python train.py --num_key_value_heads=4 --hidden_act="geglu" --norm_eps=1e-05 --attn_scale=0.0884 --tie_word_embeddings=true --init="normal" --init_std_up=0.0272 --learning_rate=0.00461 --max_seq_len=512 --doc_mask=true
Each number is 500 + 25 x the weight over its row's rms, rounded and kept within 0 to 999. Layers, rows and columns count from 0. Numbers have three digits each. The size before them is the row's rms in percent of the matrix's.

# o: layer 4 attention output (transposed), 512x512, rms 0.107, rows 434-511, columns 128-191
# v: layer 4 attention value, 512x512, rms 0.125, rows 435-511, columns 128-191
# gate: layer 4 MLP gate, 1024x512, rms 0.132, rows 0-14, columns 128-191
# up: layer 4 MLP up, 1024x512, rms 0.136, rows 0-14, columns 128-191
# down: layer 4 MLP down (transposed), 1024x512, rms 0.125, rows 0-14, columns 128-191
o434 094:461511499525492491505524468538488476492498529525488530499485509546500506511475486490484491432542461515492543517486530503500488447456500492479482476486458520560509530523526513465449533499502500
v435 099:525505493510520488463491545496520542485479538495491489484521524513521532490511482526465501547469498544514443504482523525493558513520512504505491522481486500506536486506465537424512500508501465
o435 096:501500483485510492529499537469526510460534481523532476489515489481480516526513478444537532507478493488535534483536565500521462517554501470503499521474512481504488541498482498523553515503525513
v436 100:518476511497505510484497528525540488514483516527486482491510473510513451534504525525508498487450501488484505475476514522509522469546493528534515519462492525492493481477521421500495514546506485
o436 097:454476533483495427517570486521491540510521523462491483502490519496482484497502483485430497538530467505483493494520480552511479501492468509445474511531513496479493515493498527466502528473499489
v437 091:522468500480494589479501532501471515502482532516501508521480485464507540490526522458521470487502509492506492508468463542508506440516483522488481488508489526520515487516495501552523512492487452
o437 088:510524494456490499540551479526486489553526558503467485442507541509463479484488497520489509546493478478490463474535521456504512533479527509528520495507490506510503534474539487535506548478505493
v438 117:469502483483497457501500533507506487538525519506465461529478512500499549548553475516492492482504487525485505481502462507511480487484476479509486493456496550474510445452479529499516524471488469
o438 103:477472505495558533479491479501512518500467466480488530497516497511518488459526504540563480524512526521515486508510472462539501537472493499514540478465512501475494473486503465566432482461492512
v439 107:496479468509463499523495553507499485512542511538554510479555525515481527503543453523494484529499464468461546504476542507484530506534510477473513481497494499524491491517472458473499560486471469
o439 098:499510546488482479528523444482508529523513495446446489554468524476502451497484531509495529441447528469513457515520514521499484469482444514475480500529507492484490526493475485486486462513509485
v440 103:509461488484458507528510514435504462503504499522481506518501480492505471467467485492506518458527496504506505520480490456532536499509518521541519489500502470505481494480516480529507501522521509
o440 095:493489507526517508478529488515458557495457514504497450466469474538484537521530458516533465537436543502531500542519521500513481497509515451505484537497493519502522503510501520448513497465518484
v441 100:510483489507494476510517467502514481479499497522505475511509461519511488494486463515548510549492496474504508504520548479509462488504504530465499506525501460501505456506517512478493489532498525
o441 096:489533506462480518519470498485490485460497492505450546477537515497487527521472521452492491488503532480490538513462478496487540534510536505469495537518500495468553524528497521489510471452499493
v442 101:535518446548479504474520511474480472511508502498475463484520528495481510525472483549501474505494521509504476494507511532466466506560516447507510509466499480465531472485523468491486500455534460
o442 099:510488515459505521494441493526483506488457501470531523507518553510527546486563507462484528499468493461537497482488496514523519487512487543512508484501512509490524479518494483460492490496487484
v443 116:511483485482455496459500502538512545465514544504508539537500517522506515504535485487521493491511470532494524516504501444489504539539503519517506547519460496519552504530464515499473515488522520
o443 104:493473509486498553501508505484515465485473502517509455490490502474509499499487491500452493454485508497488485510471527537492462460502522532523476509470522481438485507481544491504524447498503535
v444 101:530500524496497470493499511486493472544477515511498566480548527535510476458465499537513531500489459477491481499525503505512540516489483478477499473506498515505494493497571507503489529505522509
o444 098:457519506478482492496486534488498525460525440477519423527489457495482504520519491490494512500480472475515576481492481485487476514448482500518539522513499515468526487505534532492489488491454478
v445 099:542461527516472517469496467507498509444519476517496498548463458462510484506522472515486478536511541480479477460505512577485496484489507516508506519528465517483465472425494474464557511506513478
o445 095:464545540515497462545475487498471546508530507503568457482537480518452472528516473475518541515515482537508511484523478452510510501498504464493545465495491511522549520546519494524509512487494479
v446 110:491487542526509496476532474506506553482519561505515514495509508489507498475509556442458481522494499467533529527499527500506537476464552490523509497524473500535524523524478480497481461530508498
o446 102:510523510479523522479532498489513438532465464527532462524485457525529527478467469513502560485507515512462478487526506533459452493530478501449518531495490509522503445529517512450543542480512521
v447 094:491472458484531527503486524506472501508473477476526527472487551494457509519480506523484518513491504501470500471469490461530527491474431480482481491508494524523517507525486495496497507504471486
o447 093:537515529481499521534510509471496527452470497503512480479486496496494510486499521495528510492522516519503488485542465501511537521505544463496507485458497471491508499494506457527469545544555553
v448 103:422445527456489485500516514484490530518474470492493491487483494487493492503496495470517482485483518493516476510486468508491522507511500488506477529480481491513526492451470492495536538515529469
o448 098:547504456500500511505450468503515506442474481486521505481489486514505494506502511492488491521493456506507507458535475505523469553488487547516533492490513491537453474543526528479474498509483526
v449 097:503479471538488493553510493485509500510513459477449511513468473515528467543538536546471497495480502482482537476489538553500492493483490521524507481509539471489478490532528471536488528502489525
o449 094:499530506506497514498550472547481526489506505515526486540505494502514507451518539487508495484527529519486516475537492468515509506515531486492510513486445535510506486492465539480509499519480501
v450 103:491519512540525520507513486532486530521483512496463478447505456528536461496466468511496493536521463488481488514533449482548520511507448538522550480517513480487534510477535514510527531523486502
o450 101:498491485499482500457521471495473501497471507498504515550525482485499494502516505469469535513527520518502538479524506460486456542520513450497494479530501461464552485485507479463522496466512488
v451 093:513520501527504496499494516494481468506512509510545503493442511478481476489520535456539521558509527460506521507522504521478520483469513522473541495494499500499454488528459493486504476513494554
o451 090:520518510453483505519473517522512529506516519452506501461461473479522511515531518514497519478491486500481486500478493494520493474492531498540468510486506459493512514493524453527509521476479487
v452 095:524532522530523512503483495540499490536528507496514477497489462520527494525513529489524474515481499527522566522497544512527510499456498473469518473510515462490495503525524478501484488474522497
o452 094:474478496493489453488496537504534486498457496516515520539501497509478489487516459487482530486503512496478473477501517556503484503548448465510486497502488502505532493501444500491494538447500522
v453 095:450499502501424521496483501469533510434527478455534508505482496517536486521473487504513469501494483541514490462489464457495474511493512518519461543456500491460504480484530485497526553497506479
o453 092:499546511537483471504492452494501513524502491558536508496509518516492484482485493545494530536516510473527510525524495518511448507491458515494444541492555484498536540500475496528519481523470518
v454 098:474466497518468523481492502545481511491515580513514480516517507540527500446561503461524493474515481492540502474466556497458483479503484489519531543525512516496556510500513507496495466487503520
o454 094:509505523483542475505497481476524480496531488501508493477492512492474527505459497486475558487489525451522518497508521532506469477476494488488509507555507491490486489479522469453518514483464517
v455 093:492487509498459478485506470442523493469480487511524483532469511523528488495520493515505506505535533521461504492538506461489487455516523553477474449547502480487514470509531493492507466537537551
o455 095:506539516540500486517521478511539473496481443473479487503561484515504505521463484513529497493518532472487469516448434505486522548510548493493509541467479477538508515512517497492461487492478447
v456 101:497457445492496491538486471497485487472476515495477477538486533486452465486510478536487508474493509500503483488473547478505521466498528527535510476495472509469512557496499520536509504509480477
o456 098:546521515505526467473494495494492457553544490488512536499484536481520529502504512498501445484528476512527502494494475470508547532511562500492531463528514482545485485484482490507502475523502493
v457 104:515540535507496498473498538493497527472516511533529463489502474491552529523522471476511485490484519487483523470527527496470495462525513512466531503507518551481526517535520529497485505489508484
o457 100:492505471528510471508536492470526472514481515475445522513466549525502484449482543553500527521499488527523509519466516464505457535471487473491481496483504476539501497483486481537479510504505530
v458 098:504517506531534472515521517521495489517567522538519483521520490498468492491479519477526553533494497432472496478546487508481516534506487477488522514491430502508512493522500491518508495499488475
o458 096:479503516488502520471529528483536514524505513487498517494490526518522504510505511501462496484468519505524533515519527498543520519459504551502506507518527497486472496531488468483484496541513486
v459 098:532519493507511472480524481475444466507503514506503508453533505472473571518477480424472516489522500552509506470534482484494529518487457470466498486516496496445549507521527463494476517444460519
o459 094:508492460530491520523493478554505499483530520474494468533473483518501486510491522549521488498447515473512493500471485500451519516504535458545504519482533481544504499526508514501506485533523480
v460 095:534515517545536497511537534498511486499461493481507514512492503497501519478486497515493489509469496536504493501539497464490494518499482504478488519479535484495520498455540524487499454491532549
o460 094:473503474460505531477484485500542532520499493543494534507550470486510520526491515474451480482549518476510500509464483505492487502517520494536473540513430554533496500492514473481508493486492487
v461 101:515465525476453516503479472551492549465500562477531477515476495488460507517502526500542515495498472489498550516439514516492509506471506533528510538541463463556512472496510506445493494534490512
o461 094:508535490516505510486519513533525464509550491543506517477505493507578487457460508503467529480504518512479474498553538483474492513510509492486530514505509532432449539513558486517502492503476480
v462 109:433494525491504538527522499505518517528536483460521488483514523501520494476454484515477507526544478490496486513471478521494471506561514476443465470507476486559489476488486539455525492484527466
o462 099:539494494458478469529486490434469525455453495496505530495475472476496471500505495509493498528488498497507539521496512539462467508459488535513544507483471549501485468531472510534551513502445497
v463 096:499500497530484491512492511502564497516490500469528492521538521507514485467540514502504493545539441533518464498504538491556490486473479489515479505487543436481511504482488441463473480467519477
o463 096:528501490486449505468505468503511498486533481524480496519521520510517500450470502530529488468488503503559546466498500571425512473506477482500485484563507521496507506480472516526513531517526538
v464 090:542506499525540482475481501520443461510523510467508500528487477498500410481493464492480530450495503530468534549489468526532506492474488514501498480489488515516515501514495479520467458546484484
o464 088:463492480495482498492497476532537506545477536543504483474494498505508539507484517478468462505518509481579498474499486472540467503458516496494504476487470521478547471481490481535480504503502487
v465 091:536534491501469477498535511461520524490492507551515499524497509487519468471474477476479484501489513481489465508518508475471498498520512539496494510515540548497496495520514481460511493555533465
o465 087:494497465511489501497459504536514499531487545484500465510503540508483547493496463495516525527490522505489508497458528513534514521515511502498478488504533471486493513517485486517515487465458457
v466 096:468495524511528507477503469493518483470512502496482504484457488508563523481472470524510510458522487503492519487521467476534522503491467537468505499539500466496490499487467489464529480502496529
o466 100:495486505494465523536524495525499492505514488509561521505534455485494523490506506477495498555506488539493515499506492518469475456468518478515480510439502491471502502480467506525466474505523510
v467 100:497513504478512449491503471499518493474506490452508463564524462525544532500502480481544508564479467472482479480485500506489482483495504521502530483459505464477487529501472503476486464489483518
o467 095:506453488487489580474503499442482526500479500488482512492498512483516499505493511530478530447470528505525500491517494517431507480505484483448494491505479541539476533547503448486516496530469468
v468 100:502477486467513546500502547490506485521524491521490521517503501473457536502482473497545528520532526506516463517526487509479499515528514501481482493472528499486522466516501530508530517467500475
o468 095:486495470515505489466508474456435516515464546495510534503492536497485459502495560515475454467513466471469481478438548489555490484495534492511544507500480470513489486508498475498497507536451507
v469 099:476488493494491493495506510482504492511484472529494502469532543470542469462512531501535500479484529514478446520516478487473527546449513537498453525544514507506500499516507505517474453497527513
o469 098:505506500485472497513518519561508503512473530485474505490504463515448514525508496550490443517506472501543488510504488522529510464541533512484497492464502469487488532507527476523522496488503446
v470 107:484466510478562456509474520472467526476528454499485526532485488494450528478494530504512466480519549509527485516535469498549467438501509511495514496527564513511461548468470499522467540474518494
o470 101:480521440493497561516534519504524502527531516518534534477493488489542457520533512508506489534482501506481514504462500494484512530514509494490485518474477518508510476528505501530427478525468532
v471 101:471477514530474497518490523484512504488488504492526572511494500510527462503511550512513527489493559456507502534503462540495489486496520524483528538487498503530484449525475492522552503512481513
o471 097:505508461489514494499509509551535510521493518494496461491441479508511497498511439472490496515548526514490493486503537493526474488500473483482482494483533472471489439492526492513461525487534492
v472 107:530498488472521491494482527527505490492533508498475518522502494490535519532533468490493523478497516525468503509490490440503556461533504471443521502464494497480498488487549458502470531521494515
o472 099:514466512513482498512499477479466505502531469478508494511527528489475499508466534544492492522479485459516502522493513493547483488477515538552511486510508527511539491500503495492479502537510510
v473 095:509528504474509494513473503500490505543522519539541487462500507515512501538499494484516493502507503501512487486503528512536504491528499471455489458496466490492515478468526517459483522477511485
o473 094:511471498501502467482486516456518519472487482510498440491457519501481486511531540443495551505487528509475479493498506499499448506483498491531501502504479497484515504500453446498491475497519551
v474 101:507497486481469470455472513476494477502491508522487507463554561490491459459499494525501483508490474483477467441510577501534540511536473495525498496506497519427474505535566523496513469532463521
o474 094:489491517486497480513489526494467526511468487468514489519514522509506535506468543508506525474488478502527502568497462487457475483482515488494516496519462477522551512518444463499526510520523466
v475 100:510498451484505499454518476481455464458495480533516478512534505515514499463474499523505472530540472452532508506487505504539557481501464468504503553490484499508538492497512558534516541481459513
o475 094:498486523492505501502435470505494506516513510470526499498485517529504503522532527488488551470485507508497494501554510509491533516514502522484492471552506481483492512470524484499534495507506534
v476 098:519492515488505493551545512492499532501521478498531511565498469514469507519516498528466511528511518473511504523500511518511496496512463485511528512498510533479491462454480552532488467520522489
o476 095:508509513487520506491478498472521452466502505487445522453517509516546468486518505483510473484495495503473492477429529501502476499487511528492510475531535498529528486568498546482504505475473522
v477 106:506489493479477512478487515541508544507509496509496477515514490493511529454482535495564470492490544499493514501454523504557482473472496523514495503517498514498471451482469535511496484497519492
o477 103:501548468439465505497472486489526457491485529531513507421493501516507468501493533458448501520536518521498502542484474509458523505516493517475527497470539464511483471505506500515471504505480501
v478 107:493473499485479488501488522460499501495481490475506492480521495494521485478489502483498497489448498514540512485441455498533474474504488537487487489524517479445478554493503508550467473507517510
o478 097:463547493482523470485492508517491455565496507532478509543449491528497498495501506497527539452471524521469476477492497526471502536460473505532530494491477482522544522510499508461521498516512506
v479 103:504540490475502487506501489502485500538492509525507524520497513525521511500470483477525493535505506479504504454493513559517526555490475513521475511493495515511497530494472519522520491541472482
o479 096:511475486518524491543502497514540485480463479483479470504484488459494488514459496516505512478507500457489497525522468466493502474501522471522540544524506529478479528491481513470519520469528506
v480 103:521486524500503440529523536549484454522482487473486489499466538501491517533521486513482513479473493502517536485506497516502528510533494476470460513502482494526517475442493521477506557465528526
o480 101:505479469505536520479478506506492512509492473508536476474511490476487442545497514508516497504528476505480495509491508475498488530508510495505509494497465507474485511497485510492467516466538494
v481 106:529505501533504526513462469533499504491471531495551487476531473524515500489489526453483515493506508522475491466500534550471462492491500507505459512498511463543541528527475463493461476507549493
o481 102:550463535456468494477500500473545532490531495510466510544469525537515512503481500525521479536490434493512510530518485486511488491481525481516488481510482560491491479511452513457535482494505503
v482 106:522543482498442498512486516483511548508501507498451473481482487515480464513515475523527488475452492513461543505492514508480489459463484499508569484515520466478523531493481519543547481470489480
o482 098:510478528461484519476520514520474478514521497539547542505515534487517491508492505496499512468531523489513506484504498490498489490506513510501421477480493483494511486485520475502495477494524529
v483 101:514490521522503443486494468511457503507487474509489479477496496500503500460504491532529490511494505502509514494524533492512529515509484516518494455584507533525461551428486531507525468497509516
o483 094:526502470508508509512491509524579463537555537495502478481539494474483574509526529464490501496506516517476468493504546525541486527488518487452517522480478513490487497490499483469512535497509464
v484 093:453505526468491449511502529527500505517490490471484483521479528516472505490522490508498477504491499529483493503508483537508486508461495509512449501507471471516432500478534455486475500527494536
o484 091:526482483537516512498544518503477454509512506537473468527523537463499458508490494453499494523476474496497508488454476479482423476515502520515511533526463451507510489451451518507465504494501442
v485 097:512510476476449467482528501554528489540493459545516453463503558512449484514485502494511476469524435524479518492513511488536454532531535495469483496515498528521531485489495496493527476515507462
o485 094:512489488477542508481499480513471486515456471469488535462497531458537544498496528476474504517503500516490524516499504517448492485485517512547486536498507484517459479458491526551466455525517512
v486 093:515487494525528518468516506497528501529504503486517488486509479501498472512481494491534485519487512516499469498545527541501462491484469525494465526491494507503454453482498487480544543492527478
o486 090:486495509506494500519493503494479511479514549514506510494485487488485508462562471558487541497487499494487504495481527534510454494537515487495495524515477521508538488511438548516492506463484479
v487 097:517518493486523502477476505492461503515488503475527516505506496469475534476476491526474506471496519526442511507466483499491492517509531468517480498520481516518538511512525474488478489506496509
o487 092:528502499521492486509499443516557543530496477516486487511494541529494481531529503510528483521492492465538496480498518482513520478509522496484545517531475490509529495510504511512500514484508537
v488 101:506524502491541513537519500498538536467517487478535477511509488501532480506486521476489546516511500520539511529525495478495495491513514489533530502495495507431515494499509524490522518509519495
o488 098:495481496471457466490513472491463509522436493485509505481515490465495500447503480508518476466473466511498499518478550512533470497479522513486466551521515411582511533505523488499455515497490508
v489 104:508526468544492495503532529537496467512510483489543507508524479495478517539522494477501464462487520507497558536484440513515465508503505473504488495454522538485509434492477474481467483502527472
o489 100:484479500501497514493480520476488496451461508491491494520496502506536487517495471494516510526492499482536455455503502526522505493478449536488519494505498499490493476475519545508515492483531494
v490 099:502539441473509476513503506495491483464496553493523478487506509500489494529520480496487515458499509470513484521442501506518492463502462455503482492477478512507541492525442454506513504493438484
o490 097:529456494530490542465486536444510520538497475514489517452506524492477513492515497550545495494469483520464534475488507470501544512546501551499544489497533482479512512475551529498533536510544499
v491 100:522484461519484477504495456516526500552499516507469480474476493488509520481504480503536486542535507502489540489558513539526542530514453477469469528518482511480463526483510468468514504503528477
o491 094:491525516477530486537483531513518521454515497466498495503560486481492529492525505500520526506430470515522480525512479529488468545465545531531514511548474497530533472526474541520487485473434486
v492 102:520511462528532490495492518512492488505498546497464491511494513526534490477502528516565509530501528579505460511507515483528526460453509455495531488517503503481546531477487508492508513438503475
o492 094:519548469503494499491490528490505492471524471549514508487482467526511511479512472502494522507525490518490515503494526485510501533505517517489453535468536480499450441495495499515500459529532544
v493 099:455541531501489461524499468492463504439490527474527444489486479485473481518517520476504501479523536515446532505494454461528473509483474463507517496536513515514495498468533472485466483535493511
o493 095:534462460522481519497526493536534496481507527505500523508511480519545511474481468506512501546518507516507513493513516511514507523476522481499497545480505517484498500482499519498544504476480503
v494 094:478458470531487505551513471529501496494521427494504445554527538496520484524523498497486498473496506509543506500491501506497447485511512499469444475523490473477493446496512456500532469508512502
o494 094:516475501508522486495469499467508500493463505494534507463500504530466521511491510472488472477474494527513446531481483533547518510466488501500526537474503498487508502455473508467481483496531464
v495 105:510501514493495560524464497441526486530500457542498485516466493503464480488448495515492521510501486485495510483504517470553496510459553520530457469513499542470481532512520506504467497513556489
o495 099:507497449542485480528489482509502463519461488523510511500501518460543524511510489501511480473532526518485516512504517534495478504539481462428543523488507504483520447494460517494504456527434500
v496 102:543515479523467483527554478500489479535461468490467453497482472494500488474467524503485462533488488540484487483469542488521528540539500500514504474479490492463528543520505487500453528489499491
o496 098:449523488512500513494522494527504516486506496470510524518508487477529526525504472491514471481528501464538458501538491513503535528445517509490539467505459507492485469512503554506510498487516490
v497 105:511448476497562552447529518469463493492485494521513529510518487496470579531528491521515517516474509505499458469506484529532505463452478489488509532484474530519529473485507480503503535504510447
o497 097:489535511504500447518507460537509457496497501521499472486499499462537445454504490473468516460502518493528497483475536488505519484536521456483500486540531488490508534523493518516483501514512484
v498 099:515528490516514450531486482494471493512495505479523475472515494521491496526526472520491514442502489519468563452510530518536514542531503470480453474545454514467486518483532521466480480501500489
o498 098:518516510510468510523536515473547494506517504497524540507510510504492514546477535475527487477494483468517441518436487534532540505510511471452514515496527521511486481428444516500531492539543512
v499 104:452483503512486527442537464486500574459500530498479487495453483492514464500524466484506520488529502465501521528507487451497524450505482458502491494501474491479523500508524465497497518515541484
o499 092:514484517534518507506526490479516495463540487522514537537504478527532502512499501521480490528481488535512463488456447525515481540556509494474515546511544501447507525505530488476518495471508512
v500 101:479512514489514471494483476534503474460514514512485498473506504505513486548534534489557495484510513508484523520464503454484502509440482516475503511502497495490452503484485516523503501535476535
o500 097:473508460521507508497552531481485550514482492499503510481552526491517513488468487551491542512515479523546519450501446511554510508509494503503509494479544510491523476474517487524517502514475536
v501 103:507502533544463473515531471510547520476539497480487433465507500456517515475480450482494519502501502513510462472511506501537492557467532471459510558487491505500479459480484535501529503463529492
o501 099:504513478476498474555485507489519438469484504494504550525494521550472489508486505484515510460497519528498518523523515536520541486512491516494524491517530496527483545477491498551463485498482514
v502 098:491479508511451473468508483524564498498477483494498494474489512487507474550497472490529487518521543531461502528522536520511494496546496482510508475536516478499483535454469462489513491486519520
o502 092:502506479514479500497463494506499482514520477476518493491530456489481525493525513504472527486473486487530478417502470523451503509472474500527492501526495463486529513560484550516492474453482444
v503 107:442503536473522485474523545485513490538528483518508522503513446507500480515500525510480512464544528518493493517504458531509485445498522488462484475486484525501500472537460478521484482489483457
o503 100:523521483490510526492470496507479518521470489509483524495450567472468448525483485501493487546503465524474465488461484503499509510491490461507492530524549477498490496475487508494507533495549527
v504 094:515490510531512495455506516521499519486494483478480531483505500467495515524468503496529513468460516555467520466506519514473497492511496525533512519502494547562522488476524479513510491448464511
o504 094:476493459510463516528455522543469465531504461503533495512525526518501464485529510528520477504516512504502495520521525478489459481501507464520532512521520516481510489509497529494473498489545511
v505 104:465495502487500448535496505547507488498550465469482412446514464510501486499512463447516507470491483542493461445500507526559495472544479509464506484481473493504460539513515480522511481560518495
o505 095:515505484518498534503506495479513457483474514495527522490497497452486506488467534532517470474533495501492484552461521497492511537442488493582468502505517496461518492512492532442514513503508470
v506 100:497495518509483507497462527559468495457494554503570506487461536487528531518505502495491537531513507540527549535494533494507534483503500534501505509489464515493504480486499511527459522457526530
o506 098:464489506460511510482512488488485522537527496456501512526499465513493482513494504476530524530525507499502471510481475485498493461472499486483475506504547462469489520495554458489534481471506494
v507 104:522475514513497539530471525450484515485494468451498492457508504530476508484492499500510507517523542554526509502519499506481483506493532500501484498501489485456479488491462530502481524503524530
o507 099:534536521534487518496471489534505494496484481475472507514464458503520444528484515533481460521513461491465531487454513539502520483522460449524537482499513511514494512506493497481519481506504474
v508 101:539477505457497512540513532479465512507531501511480498500554513506492531482464504452525501516476567525491454531512507472509533452481517545534499488463504514459471467552505498522547493532498514
o508 098:537497504530489498457500478514515477485491516494461488478451505493506471515511536500505463501499497494470509466534490494525485545532486476523495513508509499511542506520549510496487485486498500
v509 099:516498480487508493514505509411463462515477502504486513514507543477505521505498523529468529549448499549545483520501489525490524542503486544489467516536489500459501530497505517474510497539511465
o509 093:469472505501499475511487476490540501498532498508507456488442489481477483504493504514559481473491518450501521508503535495516526473525516491496507453450521493475496507517510497498482442514486472
v510 104:485527513468464497468502501503529544537493522514442562501458461495525468491532493536501499469473525493515552496552465491505531471505463508497521468480505468465481497538532497520516493538476499
o510 104:501524507566522464524544539500448474457464489483518480519521508507526503532517517521499517497540510470489512474441521482495437478485520497492500450539479500569513528488475505512473517458452460
v511 105:471500482522474432524478494510471528540532474528481497535451521486520464507508468507513530481465456482541529491529499531486521481488525511492500489522510492513500508465478486512532519486518465
o511 100:502520495477503549505522539483513494492511504515521503462497495507524504515492514521479473525499529575466476512516545509527491523521462492499504517493510538463486518488506504492486514476504494
gate0 104:464561442493537553505496505470520507528485499518530510532498507525496504512455541501483517527478539463486492515476495488506511490498523518494502500503503519467494484494468486480438478502417528
up0 108:503466541501487461432470471522465526465471493494515492506506482494515556507512503508496529475514502506547500510498481497532486532489519486560494472493507502485518536490521518522502510505516500
down0 100:535560480522484474545535476497517512479516510485506510484494499509501513496518471455496518505510477491519486515489497521502459452505444471524467512468479494473519457522516464512500458425505519
gate1 115:461477460551503482480496516507487505540490523533506525500497505479501452486525523492442499472532525503454559487485498490502461494521472500510486506516481473535539469533471481527491501512506485
up1 112:463490490508530523468492453531468498536533460481492491502511486499537496534507504468491487511475519530547514512516492458466513498506490511508508491500541522486510515500497542486492508493513500
down1 113:489504496502519478498510526492482493522483483540513467488492487513541532511486543467503496449527512488501511492526512509536533508431530505494524500511466511551510491502522521510482462520517518
gate2 094:464452548483539479497484485506542461434507495478505516483545533503492491475461536557493503441503498488508525520485470530503506488516465501490513502541484503488499490493508522462490489474502472
up2 094:443483520511514478522504490506519498480517535509508536462532501518488479506466528494469507463448493501481519465466498511496524460494479471461449498550483487488534509455527498421447516481466443
down2 098:512514513507526490467488522496512477470487502509503533489506494539508517525452447503490489524524481545500513494554512533492540480517499487549525501476558492542505523493532505519553500476498483
gate3 102:513512466468503525492537499490534524511502491493525494484475507487500526485471434515520484478421547510503502532495504499517519444478534546478507525531509466469536482494527528488526500476470515
up3 098:482511535536506518519473483503499556515517508517454511564499469484480496491508538508523508514573451486490469507488505482500487515520499502516476483520469489484514486532483478529474495520456508
down3 102:479453526486500512503488525494520459485513504554482536453535519514509515492505508477507488501499481458477425500548509488494470511500466512582496498456510498528510521508512495491519545485542531
gate4 097:511487490463485491492478481493474527480501478514523490483497550481541505541482512504523535463461473511489467467505486473498493478484505515532474498544558522500503529532507507559474553508515471
up4 104:514522493545507511500496515498500511525482540495471496458512488513480514513484462495500522484519513498504534490483533520498498504497493506514552552502503467488520469490454515491508456476463480
down4 101:502514534499527459493480513515510522544513551506514507505563566507495512489508512497560500508538515498492499522531523537436494506492477494483525500496476485515455519495517494522464454466518477
gate5 120:503501488514503484552512470534540508496542454501546416531547459490511503521522505481504489536491444474510513542477466452468486489495534456542500512479470516509510490490520456519501519529464506
up5 096:577483557503506512482523507509490504532514435513515531523528542490465530499548498499501524541445481492491458504541474488491529495485531487569509506481551525544521470496478450521511499509493521
down5 094:503515527508519546465468514480455485491530505504497491482493472522510484473502511503465509453503483484444521489468504505506501489508489500469498511504518472506475524493504524509440478496527477
gate6 123:528504482504461482509517517556485504461529506549476539466526522497505473501493460462506489483531472483502491493510492460463509487537535482528519526493474485498513466515484494467495517461451522
up6 133:506506537519501505481480486538474474524461487511516487531477551508494554506510504495525477499440526552502502504497483536470522499481463504475481520524544494506475524464486538495484492513548469
down6 113:490557511538532461489551461502470515504451486503476495509496512455460509522534501527532535460522535510504490502489501535490527531477488486481490488577502446457583478496511483471490495495510517
gate7 090:509539488485481482462484525478489504496476484473468508491508510518474492537465478524472503487502503509519476479498491492543525507479487480468493499533545519447519482476508490471501504502510481
up7 087:510472526527495478522485510488515507499496481435511498462469511510513480495505523493457489489484519473494499516489519524465492546559478453478486487526491497514492510499528480515483513540462487
down7 095:475516541521484474476533493497501516507516486472478504484574496512486469500463506500525472528470457476522483477527451520492501479468494530505497535531442510473476477503513513463550527486551465
gate8 099:483508483458522519483516496488497541483489480542491521490541511446515530499497519473511486508519511507495541526505540530501497476517534519501484477508498519488532497495440508487519496526493492
up8 100:510470542532476458509475504521528474506517505472507496514443523511483465515523483550504487507482509484515483506514530522450506580496491435516486501518516535496464456488506508486453525531502493
down8 102:461481502519503504484516506510473469506468512488508454520511525468538515498471544505462502469510468494467518475516510499499494491527451493502464505513448527524539510502477490484471474512459489
gate9 089:503472500480522521508493480479452484572495487489542488535465539446509488508491488479503475471496495523450505507435553495507507480494492500513475529506484451510490532502505506505522510490473527
up9 086:523502565451503455525487460486488478536507487506513487490482479519508498499487481510486554514509487508474467491463558531506463486466480489480537510502505433526495495486524515528498527495495482
down9 104:463504479514519458529497536519500489509508512470484490520498508484514493521492527482479505526477502486490495503471502504474487474469519503472478517480498522533479491512524501488494488492493504
gate10 108:460491470512506522489518480512484499515490518489546490469491545491486505533480487518482452495504542503502527511457544518529496494521463542462514529525507521499480525474492452529512469493512468
up10 104:464520482533508499559500517525532488514494479495486519458515527453520485495518469501531512463479510531499491532427519496508522527580550484470509490470526498484555502497502478496498493489531434
down10 098:491502508485510497542488521483494496478508475481516503519514480496510501495487465477491487444482475524472463502477550551477510493457491500519532510532472462517513503534460507484459449483474484
gate11 097:532518521512506499456512509482467479480501528508549511504516494481506526479509513521556495513490521495485456553456502518507479494564494527452519497535493549499518501499490508504463504495479502
up11 097:507493512456520478515486511509504530506511482505470476520469507528497490513479507501489541511513496504524492538508519486470483515482510476519460494488493505523486512497515498483550507516534469
down11 106:475490533506481495510498452481442559507506466503499472504466487490495440534466501489459462456531497519473491511482522496463517524471490511550554510469471498494481472523443505524522507546520524
gate12 110:511470520482526531467503515518524520512495433504482538523485477466490517519527535483529514490519499507534537477522536475472464520498527519519543515509454492495501498508484497515495476499492504
up12 120:487500461549519491542526490498453494462492480496507472540472498546510534530526490500522489517492501464467545471492475564508530483515486480509498489526535504464490531470522521469507517505541496
down12 106:490477503521514476490502523534496494519418493534513529493475509475511498515483487494489529475467535511496483528536479501493503492479492522478503503452448480475481485472476543496515488524492510
gate13 093:511469483512545560469448517520534486517538454476513506537482498487507468495464516515507517504496438506512504487524534488525515489460487557537489511498515532527547509507508482476545487489522524
up13 095:487499533473496486484463493438505493509551494491484500521487555526510522458466494514521516528481516506521530493534486517470510511508495491458486529531481518480508502526489512469507497480507512
down13 100:475502521462490513459501475492520481490533517509489503471490499494498465509541493513487494477473478434535528512518577503549489514474517523517446518490465461522487501494468511526479513471481492
gate14 094:514525454476504487473473521527530535540499504517472467529494489512450542489520528517510502509503491492512493454509523464529523454511518493488497467533560452496525508492501487494509503476526492
up14 095:470496468536490446574494503524467479502535488539522493487504505492519516509520471467505509517486509521471473492506483518498462479495503534434513502525525500483500511540531518480461508483482480
down14 096:513547540484509505506473539531510512521477556535489491543507476524477524499536510547507525531466489502525557473492473477519530482562489516487504476495504472482530477517519501499477472504494492